Each number is 128 + 24 x the weight over its row's rms, rounded and kept within 0 to 255. Layers, rows and columns count from 0. Numbers have three digits each. The size before them is the row's rms in percent of the matrix's.

# layer 8 MLP up, 768x256, rms 0.157, rows 17-42, columns 0-127
116:152104114157102139092124136130131166172110140145122136137112118151174130140070147154128133122117142136096145100175153165088079131152106123101141121070151141151118121137147080148147182067162127124130117096128141107127113103140126142080169108109134100102125119113091097107154138148127146104141119126121148117080111111153129121165136119152107124150151180134094105141102118134152132127138
078:134116139122122147138141089111141146155158167096112117147122108120107140150145140126143129113101140136121153141115102096147090152151143147113132157144131134124075086131125118133130136129109061164119077118089119149161093127120119078139153097084139079110162111110104088138129129118120149146104099122073128124128100136102130146159129098139126123121141118188130140130146130161166165070127
108:113184123116139127148133098155112106101199115128115107110106122142151150105139157091084115127157174127150077150102112130158140123129120102127160122124114091095132137167129168136130097145147083138136117090121114119127131104115108113134106107124121143155094193127133141098094097117101189123140150124163130150089137166125111100120121143138102102131172132151134135096184131092118146116155
099:133122147092056124102078130134133128148140099120120130090145136110144140157127126155114163155140159105136134132148161135094127134086135126151130127092166070110114106146091125136109159156125120095160121126150170142121114131137163112105131123140161092127114128119101143132137165158143174140138102098099130087156132130122122174130132127107133140131116082123083128113128132130084083141125
102:105103119107100098169129122130144116131122131126129090116165111131074131144128153151158102133109175146092117106138153137116122136084126168109158173118064111112156125153136120162158142054177148102123126123147176150158140103146098160138118102137119131139131139120131137153161089155127137131128127110127130185131117129123165101143122173099151102104138121105175098133119117080145110134099
111:134128157092140132089167153136155110147165151108114127142080179139143147091133111138135133150129160126119148146102085129136130163117111125125137215107144131138113129122153143159171119120142100156125134147151144134087105147138129183143125151110154118138122105145151174148119099168142140127105074159149146129135121138158122084103156103107123146130152156110176121122100126137096110144119
093:131174160150076128144146119137108103158165154132099122135102067074124120110143137119150108177136139134111125183176163139121086148115140100144129149134129166117102132118144110107142154118164138129128144113164130123112133147120076124147090112129109138128136140134127129106110176109126123160138131134139131136120134122156151143110127169097098078142113162142151140130145137172126173190192
095:206133115151116149091140100114128165143102096070153144133130155088134087121123122143145093113089156135130134145121125085143139099144190104137150136124131143117176129174135158094103110128111140156107158148123105139095123143105165146110117135141143102098100117122137107165146129162136179120125121141118087102163145135152120130134127130154113132131158129141098120159114096117128100115166
112:175105122147148130092145165142143107126173100136129094107139126151182064173126141161113152135129117107123137127128125134145139161127151071078079130180178152152128109134140141149171072144175167136123162141128119129134137081154140145176162087110119114146147141116138075133142114124114115105103132136149155142099152124099142164093111106076145076161139153118112100087090152142116124128144
103:108137128134108114115116149116127131177105152180124134183114061080106117119116115129138119124139134134155104076130135099141121149147102085159142132100128130119147171148141143140138149110118088098145123160133096121142117124150120147166138101154128168101096132127137123120178159110118117111186134116135131129153147135098131151138143109105125097118131161137109151153170107084096137130131
080:162123105117129109179097154069142119128130143142168139091166142134159105130188106109112089080137116060126116130136120146127155146124129102076119127137123139070133144145124090091107128132127108107103158156098179096161129076129131124136125106157134119118157106115136111138141081106131157124124108127118131118163135117095138137104118103181126121132146155095130104165136119134132108138102
094:134111146123145144146159117148172148157115137129151099150110117122141113161154107120188150061104145127141103133152125109171165134119084136147099111149136110115121135144111117135129100147148142112114156135117149127123114116105116136157142129149137061125121083114092107085131133150173102129129160118112114125123149121095105105110124103106101144116129110139140105127075139079109148111099
101:099148117131146118133091134122113098124128121118116107105110154082089124142096120103128142098099163115138130150103141136146123087162162150124115151097099170079144170133156154135105126133101120123152138122098173141145141141121099150125130162108084128126101108115121123146058081078175094146108139131114143130123109124097128133167114134114132121121106142099135163133095128091142134111123
096:201113136154141134137126121132120159119130136132083133061098099134117102157131110109133116117133133148156118078111111107103121154178137129107110133129079118125132110117142147112158148105138164080165112131143111111155097162176023113150135087150118087128106115111178096112145110116165116169124181126141123144126149139133128108124139158125155128104109146174142111145145132155105119116120
090:117087135124134091082164170134082128153139174088159100087138107123093132136163146105147102113162143167095131157127117152142140129131108137104146127122101133124109114132092101135144143134156113083092121153104155137112114123110120077106153114144176105095167115158117175113103097070121145140118117120108100155140142150110108136135082109146119091119133158154107093121122130170076101126179
101:153187075088077108157147142155111143129173097129124123098112103112121139100092126137120130135149127135144111124117120146119112142093111130128142102064132124159150094126133090081132125114119152123138102136118092123131131092149184132118107124113103110150087144162100123136126113132176129149175122160159135127118144105135082135151135104123121101121181138149131151158108190101128106130157
080:165124087118123088111123128138073112129096151132125143107082127127112155147122183113126119137102097095147101163135116093144114076150092131140123105161114121102158105102134127104135138163132140086150144107117139180110118145155155099113132127156140157122146174156165111107133130157120140168131138050170127178126124141159135125186115100152120142130143130101106117109123151104124090119124
093:165145139130149094104123083182120094131135127105114131134151152095124142089147127123142109104108159123150139131129110177195101111108136116107169163137141137130163138118126120141158173133119173134133104122123109195152097132150141097128146131134156125125112120102083115138141096134163127141103144153166139118147152112145160149123096082137119121145138135142134099154104134140174093129117
109:154139114128146119109124127131168098128142117095108147132133150117166112142145155113141148134129110129129124105151136167102138154153109096125142112119090106125137110188112147094166134103130101122087152126132138148091103104136083129119148112136120132126087136089134094163120128121160166160134112140166117155147138096123109092134096174082114132176124125147112135112103132147168121121113
084:123127140140144114151162148144115165118111089125127123178143097165127143153119119194132181107135131101135112126165134108115125141098100137148162123191147115151159129115101124127146115133164139154136102128162190121118108152098152114126124120087104162143127136119116130155139121107089071124129141155110128165136115113142119168108123123143166125143117154098114161091128150139158119125087
098:161086121076174143141160157146138109131143131140125096139107099164147110117142136119143099090141117102113118173115122154115161106154105110103119109095166129145164117131157112124134090117116110106124135142133101114144145187083120140135114110125131133126122175136133084142159133158102163143108145106176135191107138121108136096133150131105141174155126124097135149102136160121103157137101
108:124116146081090102146140122161101107115106135084127150126123077132141091147131115110107168151193154118150154107172136086111125089214110135135106152123141138141164142127132149150150157127145127132126132119136125112146128103107123122145085155179145146111155106172143133119115165145089157120151122109063150129121125107133144079097075103142114136113149132089108097115128145113178126178114
080:101124143106104081112132153146159100104139088102135105112079128126119100114071088098147135133119084143116122131116165140139131109130108104122130066119136116116131138149145151078102108129127104128167127158181172145169114133108111132168129089164126142126097129140173178110129143141126132164087124162099143094083123110095154161106147130106123129156095111148107174143112125137110070110137
087:121125137183161129146144126126140155147161109137141147112109151122172115126108156140184118097079150095111113149130135078153152171125120131146137111144124113118108154110123111126126121134114112117098112181061172178147176100130099116137119130128137140146143119116178130142139073159145121136141140157130128128149110102152131129143128154127166116122127094135129144129161089132147115117110
102:182153138143086144105154081124130126163141135109142094122149084103143130150153095187109170137137094133118128112126161129067128095127107146136127147158103122130123112120122101155121147156144135166113157114123111108170156176137137127135133087133112085140089128127113131104145108133109148083122122126094088121096138127120099133072168135167140122175154142097090151097144126136140166165125
095:116163138136138126117143117114110144117139094144067159101137136130078092129132145130101141162122158122074089152140106142178088118110184119124147112129139162063168122102126175118127145123119129157125145147119166136130114101135128141137090115149109126133141133157146161159108142148130102138142130090138149184127180122139165129083087095107081148136149106118145115162196130104118128173124
# layer 8 MLP down (transposed), 768x256, rms 0.131, rows 17-41, columns 0-127
114:148160140156135101132148151160136139147116136129140172080080102147114126146142134133104113103098170130111141135105142167115131128138102134137075120126143140138126135101125164150154131112111141115161141120134159094087121150140129155117144095132130166130116115127192151134152133141125102175072068166131154091115148105106117147071128183102145112146124111094090102144156078147128151111073
088:111124102135118118134177147191117133123100110147125123151098132097107154135164122148135104152132137158112113106133140151106152133149146130149145131099098083132145148147112128154182135126135163106094179139159165113140151142124130134160127171162119121166112093147117151151130149176171157136158121133119126138152110160162089138132142083140169145132139107132149160098138104111073101122130
109:092139079100158131119136151123082116126140150104172153127081191112131079174143120099147174142134164097182113178126156121149114130134105100103092115166138110103123139131111096091120147120123137106132153105125144136145167159132109132096115123140142118149132092134134087139127111061146168120107131117125073139140110135126112165108155119130153127123086135124133098127143117089127134068121
099:078104079141129164127118131122156103158121134095114101170122110124101115089100106128100125146123111134154124133147138107097176135144108127135163125141145173099171171164106124155108110168121120116145125163097130158124114143092100127119114104107146127163138130112131115079118127075090103110167148181136129143157146117127167110132105145155117112106132148139119121182130142118140138162179
097:138114178112121113172149129117152128147162125133146169114164133131108133152132138136084086101081149182143074081105098108149112124123105120108098132184115117138138127144124164096113133118151126150120122149124129131066077162100125149174099142132143127117108157121105100106167123090124123116099112132127140118113159146167150136137124160077144119130145100146092111119096136098117141172131
107:139150129147136126145150119169101158135138124127132140140140130169111116143147090110101108136131093131093144127111136112125091182147129150143125100092087118150129161143166130151158128130133111078114124109102108115119119102109095128154171130111135114130140180128141161120107130117155143145135097118090118118094123156133172159142093138167087172086158091133114111149124141113132117118133
096:175148128113146103122143142179137152140133096109155154142138141106157101161176151141146101126145109146142119124120130121121134124140113149135143108151139113127121141114088139153096149094147147115112174083135185120156077124142129164117121102125106133123107139120151150130142178099120143127161149077147107135091134186113085144145125106146115154134118157119142147093130156092118141086126
099:116172134149152099150135161124141140170137149083168141112132152172173136124174119178116112141108124112109067134173164140145116163103119141120118098123118102075125151129152124121122145155146139075082094131125150153152180116108143127117106087135119131088107113162156199134147165171122133095133126124122129120164093119111122120100117104113115107141162097141122127142128139113126107179141
106:120081164155094173098145098136169130132193102129111101144135064080124106148179138123154148139135126133124097091116159152148118105124152115155135109179133151114121102087138107087134119116145107103152129112133141106096105123180107086066112107145145119122099153148083120123132169124156118119108092090144130127133126152179085119107118142148146154165105158149069117134127138125123162104135
094:125121098129107117131113097129122133160118140143106098143121102106113145110127107111115117127141174125161124102111149144146131138156094155112180118088125122132106157187098125210108099132105126105088119105132114140134105154113091150136126102154126115138101081102119130123165095158178133178125124155114118100144155165116140124122145151078162106139122156122096135122097125129128141104109
086:126142163143093143115174112168139120155157129113110150143114130151133188086085111124141157158137106172155129140119119069141138112125097125126175073119084121159104157149106145073115098131174144144129135120091147127113156139124123126145158177150104108134141131145122150137117130131134147104099149138146120170147167111149137128110134100092150118123111134124121112155162110142140150116175
097:099143141090117123114106133163150158156187117118203135099137186096127120108091124089161111128122130098100140117104110137108134131072140136107132162126165178122155089119116115096104140128121114141106124127143105100123159111146123161097116094112148108164102077130126100133152159127113176098065152103122169123097142121133136076124167143134129161147073130138137152103158089139124138156140
099:135120086115143144132148153119151077081127123127120094159108108126170114185169100125125105145135140133138132148124120136125132164135145103103157140115153131140107151193107089134122087115162135118132148140110134158128135118155141111128138130140130141104133105119114097103110146121144147186113151087131103080108098108090144145139108052115154142112083122112100123136124134149112189166118
081:134101113135118124157098108147127131162098195143123138144154159161070112107145121139126125131102107137172136136123112118155137131122126134101154121147139137123097100126148109188117156169113133105093129149125140117109119136111137107106111149112136124090125128127153126119141109120123098119114087141114112110157124099123121153141091126133111105056125137125135110133137137117167123121152
093:132142106139121118113127129125128136083123151160082192115143124134129137090170083139122167126114110101142194106098107109166069156129157113148137102097154139122156157081132140141099123181115141133092110133184138111090103126099144113162075150147114170113150100175147114109147132127098091122126088101124109082142147126121102112142138092105132154106125120136150119168159093133142122123111
100:147164118164081129097163118138121103133128136078086135116077106095158145085145111098177103121152125155146143110138154110119090136140148136084116157114103135134074115154115161129097131162136100106139128100118154138126124119125127138104138154082129125139099136155104143108136137132122107122106109128122144116090113122108108118142114095144106092100119112177155091173090126174122146158152
083:103116084110181081165105114119161132108123119103155086181107122122088149105137096113148164127144105112079122123142176098110118160113124111134093102120134134133154130131149168157148167099108120092103159133122137097114100136181114146102162138099162109111130111143111162114146139122091130120133152138139124119131144138134147088143139121120170090086136130121107104114152147126102143110125
070:118120167135122148141088142113105137166115138138123129182121130154099159164141128132147138122090179140140102154150135110126119125122114111182175147161110175113115127143180145115099148127122136152130107134174145105131103157095123108118112126129162096157117137078147131106156111189128122138117107216134132137132120133114163155112119122158143046097123090125130159116096144114090106133145
109:131116144110144133170139139170104148172142140093189126152147149135146140147158124124106105176121123133137108142169111129140147123111116137129153140132140082139104123130075138135178080147130184102142126138153159133173113112125112143159131113172146151100091096130132110138133127137149096095113136112110190131108146152165179177125167133120079150136098153136125110133088152122110176164166
086:144145108120120138151125140195145130109194156133162144132127129138124175141146148133152106120147114115130141164117110167132135118134092116157077173091118155128077159109136113148123141120110142104127150153131151115134142146157139122117152138138124139086118119115112145110102084121184152134162135136184107138102175174103154092121121130092093135120120118129098101140156104129071126130141
100:115101118150124137141094103100120139125169122158103133148099159107099124093168094114141165090118113151125111120114160104111087109133146108167138109156106137121088117111112154128073163108144115120099153091090107142075141094111093162110104129096191158131188128064107139150163137147125103108099127145131121125122123137150114103134082134136160106093149107102126122146094086134127138120114
107:110149075120177123127122150122108114131143099156097099176125151170122134148100135148119106124111143161149106118159138142138091126110154166133112109135124143110153138106119132125158156145095127120096103130115103167093173154135122083149111126164146139110146161161135157104152092087164135103158082136090137135169163144124138105111097104101123091134125140140128099123131097108123112132110
080:114150143151158150146112143067099114135093154202152145115152128139097160160162100131154066149153161108138122126098141120095131109140127097149112189144120138117121154111131107135130123122132161087139112128096121144115185130166125128130136139146134144106163088097103141142135100105125119115138114080099120162161129144165124141103087142137129121116177141098147112111135148154140074089137
089:130117103129093143084135121159123134132107111123103126087101126113114183124136132125149173137123142137150149104192154123107134119139153105091129149155142146111118151175132132077129109162093119135123131071141116117047098152178129123124138130134137179125167112141134129109115137136130121111069148103146143159139055135093114133095105113144125135111134112111158109144142122172093153151142
097:141096170134147136168141157105100098097139123144112137128169120127116134114149134091131133184127110133130127155126108161134116157162135126154141146143118134099120100122139114115131100180159154133162151156119128090130107118096131157112150100111174117104137087109151157083103111108150125082128117139113161099087098121180130116120113149118147115128123126136158122143152105133121155153131